config.yaml
num_attention_heads: 2
norm: "layernorm"
norm_place: "pre"
init_std_qkv: 0.0672
init_std_up: 0.0962
max_grad_norm: 2.0
final_lr_fraction: 0.0
z_loss: 1e-05
Each number is 500 + 25 x the weight over its row's rms, rounded and kept within 0 to 999. Layers, rows and columns count from 0. Numbers have three digits each. The size before them is the row's rms in percent of the matrix's.

# layer 14 MLP down (transposed), 768x96, rms 0.0962, rows 341-413, columns 0-95
109:474486545448524501462427503504489520474460495501487485506527490464467525529451514504502456494501458515524503517458523515535505466474507524512471499481527511481507482525501541495496507486536557500493529484496497482484508456504466504487451507510496509542519534503501499473512530512495489453
086:547520487500494504502513482474525535480488491482469461491501485531518544524526537531479510529538530506491528519497517502491496521440498491476498511506489474503514558476566504464487530489481524529533483485474491524521514500535524487481486501548509532490546494528476520540530481446486514506
099:499489476440494477476547508489496491509537487496484502481473548469545463502500478516460501505541507549511505485510484539502502522482478494540490494537497554552518525491500473459502493491483492471462479494557514509485516513536483501526511507477517551508515501486504482465534497484537504548
089:540517515516491507550477561477503494510556529481542498497522551536472518503505507508483498491486484535519533466512526447503514467509495526478487536502515496500519451531489524498483502519506477546510497470477534518457439520492473464507511497496528464482538495495517511513460499506489483514
095:447487530505509549520516504484544459481499475477478480494498521529490466517484501497526445517532488541510524502481519475513450468498520462503513515488468474516519491476493524489504475488475529463476560478489545525480528558455509481474501476506484493495527475475491486489456492479497488481
086:494478492457508539467515512496509501530509477501500491487508448508471518530459530496505524498491510488509507513491540500488523499475480474481522437490525478514477494448456524487524471504495544519515435488556530484515464485496527489515469452478503516451450523478489521516521516513475508505
110:512535517464516467519467513497502487501469456495517467497501472465528514482489522542463458533504476501495469509469540509535528484502448525513539450479468531510495561486482499488513468511483470495506502506534482503470496462490512492506502504514533444547497515473526488486476490506480472539
116:465545517524498441457495501531511491526526463499518522508532492523510502504471556496493530497519517513484459516541498531531511522461468498478494534492452466484491530485458460525498471537535466520512465477520510543484490487498486505519490522490458536513485480542480479496490476504503487480
110:538502468481505467468447467509476502511512474512503543514486467450512508501496492487490495539492475506471513498481503516491522478558468524529541495494480509495474490499532465478507478463542450500538478526470501519471550519502526520533560522518487485513502501479500530478515465523496510543
104:511470500502507487522545483480489488485519529525508474498506482491514486442447486500494491484526495516507506477541521528500444524485507473507493550483505451496505522507489475521473455486475486491441470542486492548502487478520488512508456533448474539493469486516537524467467502496471496518
113:507582510514462475454489469503501510496520531481515514471511489494503472481495510519484473469528478544464509472523458537516477515480522522511507493517493557507516517474512536502464490486463497489493497557515520519547478461495513520465527515486535492501476542485508465507495499496461500538
091:486522540498469481469491475457479490523481456509527464500483490516507487474503518516491506449497473481499487465524576491523457486504467516483500514471490520474470483490472507466463501487549465516467499520505492494457469497493485473543466509509503480532495552473495518519499490525448476523
098:513503501484516520505525503509497506501485480515491508514465492477489540504481470494535513522475501460454471543514464458471517524470484517514512494496441517518490531509536509535495498443480472489524485477471521554487463457441490524454489495474485558518506527509522515501509526522509529519
100:529532508477521513526454508454507497486462488500512510522506510541507470446496451535480478513514520509513487518540484532510482529508509496496501487482518477484515502474486498527467434494549518471507464475528430508488524485505459539514482493496506521493511467480454517521536470515524489515
107:550492476480493499501503489503482490495490504478476533516485504510487525496518539490499460490494498489513565471517494503534524489553500480508535496488509434486469493493506516557509440494512537526515502449494512504533512484521514489507542453502508468487472471498533490537521500446484460534
107:482524516499482471488489493485515474505529474498489480500480542500462498511494469491494522512493532469464492499504481493488460534492484499461510496495558510500521517527531461473500505469481470451469490476511515457496516507497488505407485490480524539532506442495508513491497503555529549480
081:537447426468504524539520499515517468475517520495495484499518498523551503501509541489511526505518499496566480502519460493496493475498513485498535495503551517491502500531527492516474520502481495484471486471521452536478527523513565480498464464514498494461490476483493463505468507485487523496
093:499463527472523512466505477460495509480468506492496475550473495477508524501500497455527527534480505494474534474549566457528501470469486457507496499470492499516496466518510516467529507483503460478502487481507551518533498519547508492484499476528521505490504496532488568523497458493492483508
108:492518524544530504533508508561485518495488502516479498531495507504464505499521505491486500502514524521532553533529507493470482489523476464446524478531449471533468503497460481488501487481542544491507493494540521431497486483495486472470505495513508467529481501506524488519492509469460514556
094:461532534531514459455500503530495495479487535502499506491567515509517479480522457493533491512497493467471546507507467505534467525541491516510538528500487534485463505555507481515518524476490548520492498564487476500514495496465504484453515516502515511463485500510497490461511515478485510465
111:492496512463560478535540535559489522468484479493489498490485505479488468493534503496499503495502484535489508516480473512531519497519469440498538526500489465502476447497494470524529485508495492499524499507544502444535515469505461497525477465541502470538547495525538515519483479519490499493
083:501504483485507519504518509519500499531502547495537543533497470493523510473514468468495454499477487499473512491453428457509544490517512538531519524495505481485512516494473506536532534558527493494517530488500462480497480532532516488509501468534457521502461489505481485496524505480505563512
101:547524519490497516541468504516557432506484508507513492501510481471515521486508535497512506536455486553470502521483498505506517460480484502482549487483439504542533524539457486466510546475523500486485474490494481518523493487460492493491538507492499479491494545526502503480467524513483494525
113:447489465488515492537446495502471512535525471505497487453507529516451484490486518505567498497471496471493504494459500521512474515464471513546512517465462502485519508507539545499481507495543491515522484511468540486501489515526456501498488530547466509526495499499475508471463462498507520483
113:474483505463470505544515525471536533491504499496519464526504533486509487470486523515525477473539499495518483509519446507556491491535533509496500480504487499516519454489504522533517500516480445495536485517460507544473501500477500486479482494503511522485522453487499462524505526514484527587
106:508481500488521466472508521502493454507454514522512489515532468499528494516495504477516509469537446526497502530486527529494497534507488517485518513520467515499527460540512486471533482424477540508490491520488479462487500479524471472451511497509507474476507465496506534520472497532511522572
111:476517482484535487491491494502476499531499481482504452486501510486467461483469507500472521506547470474503496512502504546538480497510505539511511488490494501497507521477525525485523459518508519496504504529465499481509517548507454528500499489550450503484548487461567499532470455459557487493
083:505493472453500537463525497537533467519493497465519526490470452499512523537537518481513492528517461521456523499480472476478451494522493520537475519543446479487451491486494454516515482511499491533511481513463508492495462498523490478472467488507468510522503503471512456501498503483531528522
100:482486473513507497411520493473508512492520483532480494503509554494464488489488496519491478520484453503521512520513519506500489475484542493478492475501550534529498477549470463490504537512496467512503496501469476521436493504511538511522521485468519461454540496492498520544473474514474510500
089:486476497494517508560539481489512487484514516464487533530500492536494444509466496524536517498492472524486524453488528474506495481538467473505487501493466507500522493506485491473490484512471457506483515457505484482517463501517509496525517474417519471494532486485484505465440517538494501542
091:462526521469495526491481524471496522511547536471533487508490531503521480475471507525483456485482483536502476505460447467518517474490498512477530502557514528527493514516494552489460532490505498474470481492512488495455440526489458526490535493496487472484514530463524487513472484514511486474
104:491495480536475492475479515536512477483492501497474538499461454510507531459521538493516538515522498461489499555520561537519484480511522549531524488476526547517495495496475535480491521501501471475524500532509502485525483527521494469457454470484548519511482514464485473506497494528473502490
105:550411483516469519444470491498521498491492542496504515472511475468480467494515528469507523515473506486523511510544490435491525519524493486470532528518472493511493486497525529494502503506499509457452489458536480508503514525511518503506493497562499487490459507489471504500502537484512514522
085:533516526479501499455516517453497473510499485541536486464485454492549505494489492480494518517536451515544534468525566499509514472502494498484461493521476484549482476521495443489500511485487512511509484490503503478533457503526461489499454488521497509485507539516483536478478498503540527504
099:480540496539539520497508512494484458497498509525532475490485529492509481510493485475497487527527494514534506530472503530480487529501508510515495485491478488476478496507500439478506464476481502457531505471491484473477543534558520471462535477488470554512515495448532488552540493477475496465
080:452538508482507535480550472480491530509473504456474516480496484491526458503521507483527473518546493442479478500501503494484486536460509505489521505489446485505494513467551513501507528502474495509524475527548489493574510487485504503522488487521500487508451496526490478514508490524454545493
110:513504506520545505515495497540517495509529465477492492541499465522495504538495513461542465517484487527523553513512466446518515480508534512468513491523496466491519520537475515529530526497520476520458485454474534508497513500514513509456452492483491514510477457529468520451495538487522528507
107:550494504525491471496528481478552523489476498481499455538506508478510470505481511501494495478486505489508512485552465482521485523536494497466447492503498524489503470493495460495550528502522526443504505520481494499503511507566483492509472505498521493490451482495519469490571471487538464531
109:513538460510529465490513510493521499502489468475447502496476503488514498516506542493496504490503505496511496464504496469508454463480557503461493517522516506467462473512500454502519548439549454469538455471506512492483452509470535524500492519523510502493467484511489493487519456502473516515
078:546514490552495459514507427507492512532486457521502496500490495504521459519508498484524493522514514461480470505535500487483513500543498474522480457523527514545435486518478523471461471482463513494449489497548481506507485508476521522482454516519489525510513473520508486503481538510510519510
086:485434467482502502483530464493459474532495486507486521526458502495505513499517556528460528477509522503499505485519505549497515493490492522482466512447444503478531494480474461505495496542496509516507463513511538498542438485489491467543489534534507492489513523480491501489486529468478515509
124:503583508493523498535477529510530556504484478477526511486516469473512508528506445462478513494495535475480531525482480537504502530469495523526502502519515506469481522538551493499493510476481505541501543456509486558459522490507531496498472474489495467486495509497482462489506514489484519486
089:483477512491507494536510521464526569491528485537515509509548503509478484541492512443515487512550560513528504442481507488464490489496498526501512513520471503478531480529514547520501483528488523498487484485504497506515501524494526503535534484527531477496520517508524508570496483517508550497
111:529488493480499493494496517524505507490451502493535469506484477482477492513524451474564444525504514465473464530493474500529543505469542492543490505510482475478491504527489531536496479520479508538502523542499529498483464520506479487498490472483479556503511432499526495481489450488503514502
095:496522503508503504477475478468514531457447479463487529499520512529529493472470458501527530555486529513506546520506509496502455447479479471535482539507496509454523482494542522501525503505492467479499509508492480501525537523487490504522563488483503546500531513512516521492494505494563489497
110:539485448508525524509507509525508471521493462503488499485477489493502549527482482535461477490498479534472479515554492574520480480507490515500512469541485497478506485499512510502474466513443505505505497461486505495490481550498466539539440474506485495491517507462488472536495475511499519467
089:512484529496471507507522534537492518481509482505504517506548499525531490542501512544509504520507487504502539450478523477523522473515518477520523427551520500501505499527505479466516509478471485481519551451489473457533485495510491478505486479476565503485554508519481498484511498535470486516
094:483476497487468480520497544429507547506514513505504566485516539533498485538521481485528501504520487503490523435491535492532484508515503490491487508505492511424498513512478497500481491503485514546557493515521528483505540451538479506518504475482504485506541506473526469501479492487487507521
109:477535488519491457444496455502494453521509509518485470489537488460536509495503498535502501513514508500548507505450488535513506518494493554469459520506520530501468494500471484516446494498497520500571476526470489549538457499515480462495515499514525494472515531491482502477483516505510510512
097:504509537550487494481473476473513479510514519490469511503498485558477461512499489489507435506502492473491512506482544528491526504535511526540498535451506522479512499482465501514477461516516522542474497460516524474494496490469468472527466538474521461494512545490478486519486487461543475476
079:502488485504505496513524444480528494489532490504518452540489463538498525475478514453470557504476459476471519468533491528534520508498473510493551516481491514526491495505479492476512549536541480490490488485552469531530498492499511507504499520506504477492507533480458510492511539518544464526
088:476559518497506489517512537532521499497512503499514502464532459468521448502505496531456548473535465477482501511514503542523515500532475471498471507469476504490486516474497497488513471469517530499545511549459504458501537512518488541478512476522483509498456515531507494493522444497513511465
136:475522528511434480527487492493488516495542485485518505497470483472538467528470487480560484519495527514470480545466498529488474491484524502482521524476509494507514485509458477521522520494461440502529520505472503544493481483484520479502536491461503557546505527511495505477489490525539510527
112:484494503470500511500540544514521543483494475504486492466510498527520513471533521500537486475526498470482545493479581489490495535473502499496506503521533496458523457529529520529445484490481471478536500525554508470512460520489480500513522484486524532527484503474488513482477507482456507473
108:475544478498500511468495489510511512485466511495456476492503538469529490553509540475510485504487492515497545539452487463505509504486527506527485459519512525501542521467525490512484512543486522491501504473477529467471492503477569496495486461468556493530498500475482493488454539518489485527
076:520513494484513539473483509443506517483513497499550463479541473491524523488486483495451487538501534490450495480494510478549555503503502509488505504520505481519504511493455432470526511439475512497547528530508489511483469476473515527511528504508469506507503494484517492517470538466527501500
099:498504453507475541529498489498498473531564501490497508526506546513504486478510498495516480494492482504492458496521477490526535538494517546564480487534503515556492516508534535484505430485491489520543504504539494489528484516492513513481496480504442448496501533471528503525508487479480494509
102:488501524482476452494556517472505514499515486489470533487460528485472502511576499539514524484504510506477491476521549514510468526547485528478482496499489562566504486510507519497507457501480420494515487462527522494518509480493513478500501479515491518514515497501476502475504464484512510507
102:491517530550499447496524440488490517518505519508452469495498474517514509505549515515479478472506531467481520518509501465498492470513521469488516537493496544520513487535507497512494521479503540470518520473454525480527463521468521506474494496547513440462488524501488526484477519486466543507
106:493492480499522497490515491476528475485471541464514505459484488536494523516536479498510473525565528453485535503495473529468475483527547524448518492506515514488547491517528494493494450497503518481506505465552507528464504540494464486479507509496492551494502465505518483541505507495496452520
096:485516498531492451480547466510505523498487519500501550503481475495515480460487496473495478487489527528501501473490464512476499514518516502521522528536512510509496550529476487533479436508555486482479461551525473473521489458539472541486494515507459545531517489488516499532521518507518479476
104:502482490516541501489523539516512548448492512518509481498512509499500485533478522440482503486482480521514544487471513496488481520540495523467488523512451500472509489518513499550493472491509538472457508514503498506474514470482506524483448491516472555533556494544506512472560491507486518492
104:489510447475474436533520512514515498490557486494517513472502459481504472492497480510471459519512503487484505517503567510503540521523499463497479548477466511545512497481487510538465501459496486510470470511527534488488509466495502513490503490514492496441496492485483499540519505491519478436
110:477474528488477524453503515531499469534468490490481489460524464526491516451495510521523505492539524509506481492514516491475463506554483479563515528501481496477502444459478503532472472486496500542501486523467470467500492532452497488542474488494525487525483516463485504488490503515489550506
097:471439486488517503482503468487526507495545485456458476503473505502505457486534536519490528459485474546471504531518450488458482510441502491474506470510481501496543493517506519460488517510511465514517538469482475503505517494518472508499513503517541502511521501488514499516532472521506545553
087:511489475532536522507473527501523524496489495460459498511551562547491461501504524547511478487491485547540543461503474481512505462478490501492481526497526509462512515505496506493496495478523502503515535499480511529495508518507486438505499460454530445471527510498492466515470500494498462516
114:475495487521482506512518450499476527481525523506465464517542521498463516508499498544489494481515478504483462508527485523549504524492433517482508454466517502502494498470527538482499490540461534486548489412489532509487497493507536510508491512523473506494527473501472529516501488508488536504
103:466474505485515532527489519487515470537503490523548499522472475538510537526539483494548524504520490476486516500482475513454459545544469519518479481508514503481508502468491544516531448457535505517520527451497497524478512518473517508504453517514499491498508528476486466484514488522552496481
117:487464529523496461489520490483501468436546507508487470520496464481500486507560481506499537499508476509515537496441512515488479525521499552511483540438524455480532527513499509522473482501517496496509484502509480502504489504482502538503492535531421504525493449487493507505519495485499496493
099:457497487494499495533523495453468475560492495474543529490517483518497487526502510496518521496491532513498525495536510530527518516516519493509505474497472482482471477507520545517534483466460472490510505459515577511486469514535469473491485506506481498477516445498513517526543460478543469510
100:505512487524493520466487504490543491485479482521450482525489500481496519496498496543482553545472484488552474553532517505529552478486554545501496523477534508517488523500500452497488529485469502482524499504523518465464524488505504516518537468483552499522478482470516480486525498527502489467
096:509536515478518461533511484461526522504495487531500469477482462464502535495451481510506540513487499430512500490555494513493486530477520468474477543481496514479469447487448483470509537494501496539538488554523513507520478495502506522492492527545521485486495534491492520486501480497513529507
106:553540508493519434505527470531505488496453529509467484504519520487476547459525491515477464513514476503510484501459530510503494491490532463554465541524488455480515494541502487516505481509457501510499551513480505511546529533529518521490491515500506512485498489490491549480471500479475510502
# layer 14 MLP up, 768x96, rms 0.0962, rows 342-413, columns 0-95
095:487539484518471451516512464508492468477526477515507501482477526510537491482532512500523465474492444487530502490516528519499503474524519507525447506516478492441519543515506513492499508457517508497491509488531479481478510541513465509485441438495526496541470521502491537508500538492482513456
095:478461487529475463523562475515509472486506526470460481472485457507512507509499499513516492497492481491491521545457503519469542483486492478498502535535515528483483534504538510509574498503471502497548505508492537506501465485472497473478509511482456490460519552483503481455513517531510515515
102:497463499479526463505496516497462475506462497487475498507465505513524487486490487451525564493506505500498500542499483489529524488494522543480501498529485473532507537442526448514512485498498479498481531493481489514533556466524490499525499468517480506485472482475495467490507425484455498537
098:509509501508489471532460502516486519518503505474540490539485486487523542479482500487496544507455510522514499519509489465443494468529463525526459460454517501461521505511519514460474502458486531498508487480511528476487498452514445497499483491531538508501524494546521501509564481515484503521
095:476549509483504540518522470494488452439486493485504475514520512537513530491477481501494506501460514502525507482483530495515512462503497489516514540493497470466503528535508485487517537562505529451479507491491502534493470488495534499537476489537525517492520510511506422483504483530464542478
105:495535527517536505504523474535502484515496460521504516468518530560500471527496485514513499481461430487537474465510487532509494491487505540480495504480483486508515520494514501441521545529529513525527525495509481497473505460505490478463486498495478518497489479508500537496494525500426487442
102:471509482536519509449478514502510509509478527482489484481505453552487512522484489525493566450480517487541490490497500531504545483474482514527469457466513489476471527493531460478499523496458535502492466477511502518523504455521495515492525495475532495484522504522521479558475519504481541492
107:515488477488541518499482491528476452490506492475480454454503473548506530456526480505470496476494505496508515478466502496501502450495524480498548545483527478540499463494461501471491517514527486514485547519545508509495455476527482510511494474539472495484445484481519498540495537522492526506
101:467509512556520446528559483472462497484506484508460520472508442512529516494497485455521506448494466494520532455535491522490511482513502502500437492474503486510499475475470512536499506502499532508502497514514525503479488484493518497483535500504492512514525495506510522467454546483527481554
106:486524531541476515459496513511507486464508525479510483460466506478475531488492469563505514508495478528484497478542460501540492473470498495456492491495455535484533537487490507500456496471508489523499509527484532553512500508495490519489526556519501527478473490515453505508520455472463506526
100:435514506481484489500521549482487516472492484491509509506467461477513514517485468494463521482511504514549528503507484491471520474483548539473532511453445520508518511492518494515476483502507475516486558528503520529553516510481538500499511454492487479533472502519493498489502549483534473457
102:526501499522518472516497519495525530479482477502464488500473484485511502465490496535485571515526451533506525500488501513517492516496467504498513526545489511452489508537477481486517543500457507514456492470503500516535443524498527511477494477501488477512485555518470507504533458513570519520
097:494513506556503476490532548473529500494538477470494534488465493551465503481543514471506511477482468480513527485533499495460507484506534546470482463514471498503503514511496524487518553523505473448487467505526528477517450477471502498503514473524520503455474497526552486493488503488472500502
099:519470473490524510508529497508495522514467511471514529485471485539526514513526506529506546522478491494483476445464512526511482502466530498503489501522524502532476544489491474489479568495478542511539486521473495491559484485516500491534543479471487467427485490521482522480509478477488471492
103:457529525468478494505524511502488481449489512502466483492531464502530492491483502477510498527522549465521510501522498495453495506555541504479461535505502480500504494506513472529518556492459474515540487536489503498478483543495509498547522547520506514492494465536459520500488525530523546523
092:515552531500490504466548528540469486545511475497518479479503481509459491495500487503472519527493524509503509488504433507499506534493493510468477557538478503483511476441489494537481486495490529534524529497492537508506506534525457491453487483534525489463519484496486514559497506474515505514
099:536519524531527512560559527531464471522527489468558525488537498534471525474445496469480512491518462522467529524532480486468502507479504510502501462478504473487510499505507509544485497500486457484521527489524487498491463490504481537534475522540508529488520477476514482483504490516515485511
100:477503492523488456556505534504520534528468500436483500459496481528493546493497467487500499526537539518514494482531468489476538469548477503442493493509487449467476468504504513485523493490490523478506489493531527452481517531497500524480503523482503483484521493524532523483528462466491483492
098:508510537505464508473527483498479470485506514511519485493490480524495488479489470495505487508482506488507505510503506484478469511584491441531505550518514536469493517514478513539497467535526573485510482521466435505460457513517500467521506487515503497493484492533486490503490475447535479495
102:484485511488539494505531487451505486548492576457548500474509496507489479519508487504494517516504524454496467471542501519468486503501511472525550532463469515486449518509497489502499528509518491484461543509502495498509517487522493479542493539515477494467531516555511516517507449491516484482
104:512501517487488459521519508483481528490542477487466474461504555494449455533493513515552567533486492483539495471523501545464487527494493477479463488503477483509518497523477502491499484493467502509498482478523557534480489515486503490504503540450504501519514488522520482471486472511453496479
093:490505506497534536540528494472549491465485492494482468462503490501504546462535479534516509505459512527481492511494522492488506461509506508569538489486496491527492494512490489473567533467495470499502480481525457531472494493514493464498533474520450487520487519524525493496486500514481551541
105:442477467517511472541517477477521466512503540489484509468484488487572516517510516480521473500480485486459484497492516486516483488506536478505524510504442492517511502506570497532499508469522507506506530536519499531498476537494533454531524491490500482505509492546454476488496469499445503497
100:574511505495515478503502509501545462488548506484428522537500488578485499493506527505498543473493514466511522478510503493495546442478504489488494493513503493505490534508484504462479504498533486484482486481520485484525477476547502556487513487499515536507474540490502472478520481515514491487
096:524515480476466537498467504560517500517539471508453500496527508486480497464511481501511477504494489539533477534465503497519511462478533497508470546474521482468479543434485461528517533497503452472478505532481479512520479524522517478495511504495515475504491507510514511524530455490503500446
100:505529524489529519525515529512504496562496509464558479438508503495480493484482520538483528509472501519508505503509454480479478515509492491512472506461510535478501504478508509497526494441520505501518515558540499481430486517550452492510507479514500508512484520470489525529547471501510495504
106:510483474508484505499463535482502519531501539553490478524512517535484530460502514462510482470508479544505461518496518492498546503501523491477518503457537491497543523512480538476504488498494502541468522471502504510513551486493499474500526487498466526458501509518522492454544475448466491446
100:451503452527490529519472499523502494510470523500529496528495506518545484493495498492512522503504473478522505515494501475550485470543500547508478500507517474514543553484525511446497498487454477494454485492473532513577491504486500482504490500523470452486515483554476513478515524482530506494
098:477494487506487487528502534522478513494521484476520504534483452502529434504476509518488538448469496508522496472480486554506538479483443488516525529476505507500525530534506516525460492509511483513470495503554551495498508497490504488507479510505490471455479474518521548484484544478474521536
101:494497527469545501491528505487504538488503504507492467534522526526548507453495499501474522478503497484528508468496509510485521488506504522506526548432473497502493525512417478522528485484462510470496490540471523509490469480455490527469483524535498472516489509545488480501510511459489466465
102:492509476486563499509523484530489523485494491454505467475541545532438531516486486504447523505468498495500474506485469506493528457426513502483514505511472521478487510524496492486519513526477518546487518501504517505544506487531483477485489514525477536512521464529483470497528458537492504483
105:516455479546466488521511469488516496516532543496517537483457476506505503544563509489536503503490507500515501479478467566496479524515472542488493486477464503452547528484519476520432473488478506528466513517523485539477495534524542526506522502491494482500491473500504502501504499510494498489
105:466500545542493540510427467497500506526493523509491538517519520522508523491504514502484490527491458527481454491520571519507485484489479518512488527477467488545502516477483488507484486537527527465493476475485485459483506501513485530504474531531479453505501532526522558521520500488496503531
097:523504505540509521494517527539505541507481515465466507526480493497539516517484555507481487465433467464505536510538525493496521471476499556493498488530450493486483525522471478483506508511475485494516462498513527498479464496530524498484523500496485517456498533522519446530455511512494477475
106:506477553511497488527499530491558466482543487488548485511460522473501519515517507516503527512491536468491527478480507507498505446485509509489488468521520487536498491515522499413476491470505478500460579519490500506484502509501498512464506487505513549498504468481497515465498488492544501475
095:489490514493477504522527529506478477512513517525514500467494475497468560455491502549462497509481514515516462528517493540449505470467470516505540475443491485489485504473544469480500525539468495496481505520486506510522498503543542478532537504505530521509473528466490513464535514475502462519
094:481522482527484524510500517527517457462469481489480491528515509553508509499491502530512510535542478461532481454494529539551501463479478529545514485514492457534529510481498529528504479520506464557527481479493459494477505499490468515496485517537490484506539518489462500523496514499534534476
106:450490503510507504480494511513510502485558511488500471464523487485535480510494514508482475530505508446517507514525457507478553494551461475493460525518494488490507464501459503483484498483511506521534546544556539505471485530506477490522479489509495541501477476515530467507493548522472463477
088:498487481515531484505498492546519522481453512492460469531542501511506481493495476505474536483448500510535460515453530509546506491480506504509517494496477479534517514442515532509516466485497493547517487509512469571502479480520479483444468471487484525534473524494515481480497516527489468489
092:510469478506490520467463501516535507508492503503487497470482504490533510502482480474552466505505508442539446487531497504524502514491464495441509535491532481502524511541499534483534536496503507493480528531472510479504489497524444493466484512474528505478490458581496480494506504501485538476
116:504515485486555518564518510511529511512498476469512512515416450537471472464523519532488515501485520516508482486544493513457500490514502495477480500474539440507481509491529530502506541492479515534507474500489474516495491502475476550519530495500472479470492528500509499483521495458468491509
100:468514469504521471515487486520513501517491504551539521499499555525478487446504503491512464545485490474534483520486474493474501478511465499507470519503469488508511466523471494510491448478523511528548479481477550519520463516518444508460485487495482480507465517533528538500523521514544485515
098:525485545484538476466508532517508475466526466454482478524467507520537507485479451517476496532524515487528441512495495500527522465522492487561527463488491476488515472497522476467486479511535492513499460544495495491455462507506499509495488487476460486487477484456503469496494504509540526511
081:492540487549489521520506521511480513490479512519496462487524500512507476478465522473531493526502510475510491508491500492556508468531496506533479497515462491502477514461533413459522534520530503493507525517512500483542472493486482478505546534502475526477474485474494529493504534523499428484
099:503477518525470498494515525518536487520502545507496499523515518538507496492496458509509499502480461507502489506554477508484496478558471498502461511486447480582521491515495492497505465528473481515477508534491464473453475523535511548491452497480482493509540523486528517547480490504500517473
094:488489495501495529477528453492502504501554454482500479510519512445473485509542487446494503548500454493495475539501487493489507507497462544468497522528502505479496483497457495438497527514489525494525535516463500536512500510486455456485529496539479465489495516483515480505514439490499504513
097:512469535514530540521539481525549487530490478508517486497529496519500538492495508544472470517488495516507513475495488471463525493481507535552514512510536473480514482484531466444496469490525477467524509502492445491498483540493518519510490497466450524489474530525447525519496475475534502519
104:486513466496519531510501495502497510510529478491509529467501538462500521480472526498531478490474525507521525513494473482495494518555451471498503517525469511513488504455470495467464487529499492512485478483576509528447500523476497523560511512523469494472482508538452522476514484525534539516
088:479518481496535487474554504535513527521499515492496521475529497508521532492495521519491531505462498504525514492515497471546473488509504474511486505491476463530570522511535474502501516524507525458550489463472467443490521533520532502494526485469503537502509493475465562528521487505541506501
094:490510522496535479556533497487522490467439524500483495505481517510541465518523484486498506521518500491450486481474489471511474501495526488545486500556472464512479503531514458475508498542439491482548508482488496485473504499541507492499513489509529500511536508507471491433507504521499514553
113:489484531507512491464529511469514506478530469507433478530498492494497545518509500514488514512477529509499483525512458501513516465514523561511540531491464476517547495529487500491488530496509467505477494496546484534488488474475475504483509482506553483502542504507509514473504540500454569469
128:488521502496483457512524509486529478510492521482493459483560535508525532511503454514508455523473506512473460491502497516485510478504511525533513515489437461526502491504530511460570498483463510510571512512496513535451501484494512482510495491505447507499480513494471492461505507513542493503
105:439490462530541528525472481521526529523496539507508509449532495507500468528475483524511520498482452507537496503511534501485518526537515533464488535510538475501508502489506473535518523488480523476469486481573508480469525528526493474476499513507499493498483497535506513504519492554498473540
109:514486560443506534473507510490479469520513531472535470495521475520502514517471458506488493554482482461489479478488496490492509494495505532499494484519504458472451502486506499482560541493518468526527490511499518575464544489505502518528487487495486504496503506517535496482515557480502471489
087:454510506544512485469527500477467501511491498493469557546479548509461528495473449475534508508496495513507487506485459518500474533487477511481482492555488489493532543473515515522544516521485485511504514514486480500483461501511460488513476527499519489489473491493459485490549530460449504535
091:495496503507555492483521498506485479527495518474478491542508509518510507514497544497485477514459518520496488512530500485446484455529483493488485465481482510466523487479491486518499491533519556498505511526494585519454526502512517462465540493518491539461471490513496545493522529500463543492
100:489494501488545491474500540463467490513475534489518490485480514524504536457494492510456485497498493519459464465537511526481509464517472521461500490484498518515481501460470516510485453518534470502521521527498476513525491496504478479506539489546528457533493535544497548454508527476494496547
103:502457500526497491540496536487494486499506488484499534550498492475513502488470495476468473532496440494530455514511512559466496498450548503542475524482468508519506467552454476496501480541491512465497503543529526471494473503488493476497502485522512473487543519471491537477490514511491511514
098:532461492502525492529463513544515450475496495509462479510477472518542488516533517470518509533495532463471520486513502471500447493530526521504461508516505472534490511495479499489473486500504477561479483523529528456487479514496493508505531467488455488478529511525490500529500551440506508522
106:518478491457506557505474503499542457482494479461493506499552490545466505451526479520459518500540505528509485513504483505488550489486494454471534463505496502448512468488494538502491505503487475486494463498482545515499516476480483468500503476515473482502490546539486510537524495480480537524
101:436478465480510504515490512539518476520498493509490500528486488499489467500501539508506540520525468505501481473498512512520454478476487515553525478520544482540475526476495461517523523514488480478464456508505449473494483477478505507478492466488523482507447506458477564504475481509510537499
102:497526473533505468505496471524476487485522517472500527473482508493496484474447503454466468550491498462474493505544558497530483502511500530487463536521466488493492490462519442491480503475539509532497455533486505517503495509476496534469502454511533508504480467505542493503490482492485464463
091:510522480518507479478519516526486506507507496494479492475482456518500531535526528518581510517486520477550482501531523527495494490541458510538511485473480534487527506485473506478487460521453482570503487498460511493460503551499512506511546490520504472485485473553485484511476495480495502505
100:489478523475487505486532469520479475554502547512515510531511542493508517504502524468467477528469519474528496484466499500527475506488511550520479520478500514508450498501542514490502486468517527480495482468521495481483454480442534458487546462492459504477472517491504494569506483480499508505
097:498466489530483508525522504512576556501508498499491483486467515511490554468496512493493495498475493473470518473464502521492504479473508444528454494512485483533500471511452486496488501474474525476526485515528449485512523454478528495506496517457524469516479488484484477527528456496551498504
098:535517524544514559491466498522521477499505566493480524534522480455473524492474462528509488475465510436493484484481479475488501489510465482519500462485508498552529490522498467504508472504493516504521467510502504506450473509489517508526517476485501477522523486509455476438512499529511522504
095:503505496546506516513506524513534489446514510489461496470506489528469515542474536488543494466500515492463516510492498446492538502468498521524498539464503461464488483489534505513496488512477471535498510527506493533473466476476542502488539496537504512492488516505419480497509504528506450475
102:448462475518515487560529485529478474473467514481466548513479479490484498498537509529530529522498473500473492490478450529543505512474526466494523514478477505535512513470491543488518523520450502530502499533507487499495479468488499478494533529486470465465475469491537494511528525459503498498
104:480504527514504510508470515492531480515464491513480497493524549521534551458543490501512506466513465474433447471512508478481492494486494548520504485475495475511527476481497514485495495498523533486538545542543488528485525503468532495461533491511521525516482514503503459473499524518467488463
103:503505496445478498477517455519511485522532500494473509519526492491502500512482506493513458501493518529467555485545541526451524496520489445506469523486487477482500509547502493508524509493473517580499538529520476519504457525464520486532519518529491523486482512526466511497498522492475511545
107:502521476542471479549477503503475536518463497502529475534518478490519514543481479473482510525478478484547466519484510524461529488493555521552473509530503486512468484525458483521513452523499541507476503499479498512486512502509489481492519445536484487493547495480517504508510510451540475516
097:482489451480486554486507534495532465497502486489514487505540441513497524482457521507482494499504491546480498522513493516470502498458489516517470518461521533522530512502517486499448466526512549466467514511486520517473486508495512521484472494524556434462523514492511462517518483521472504510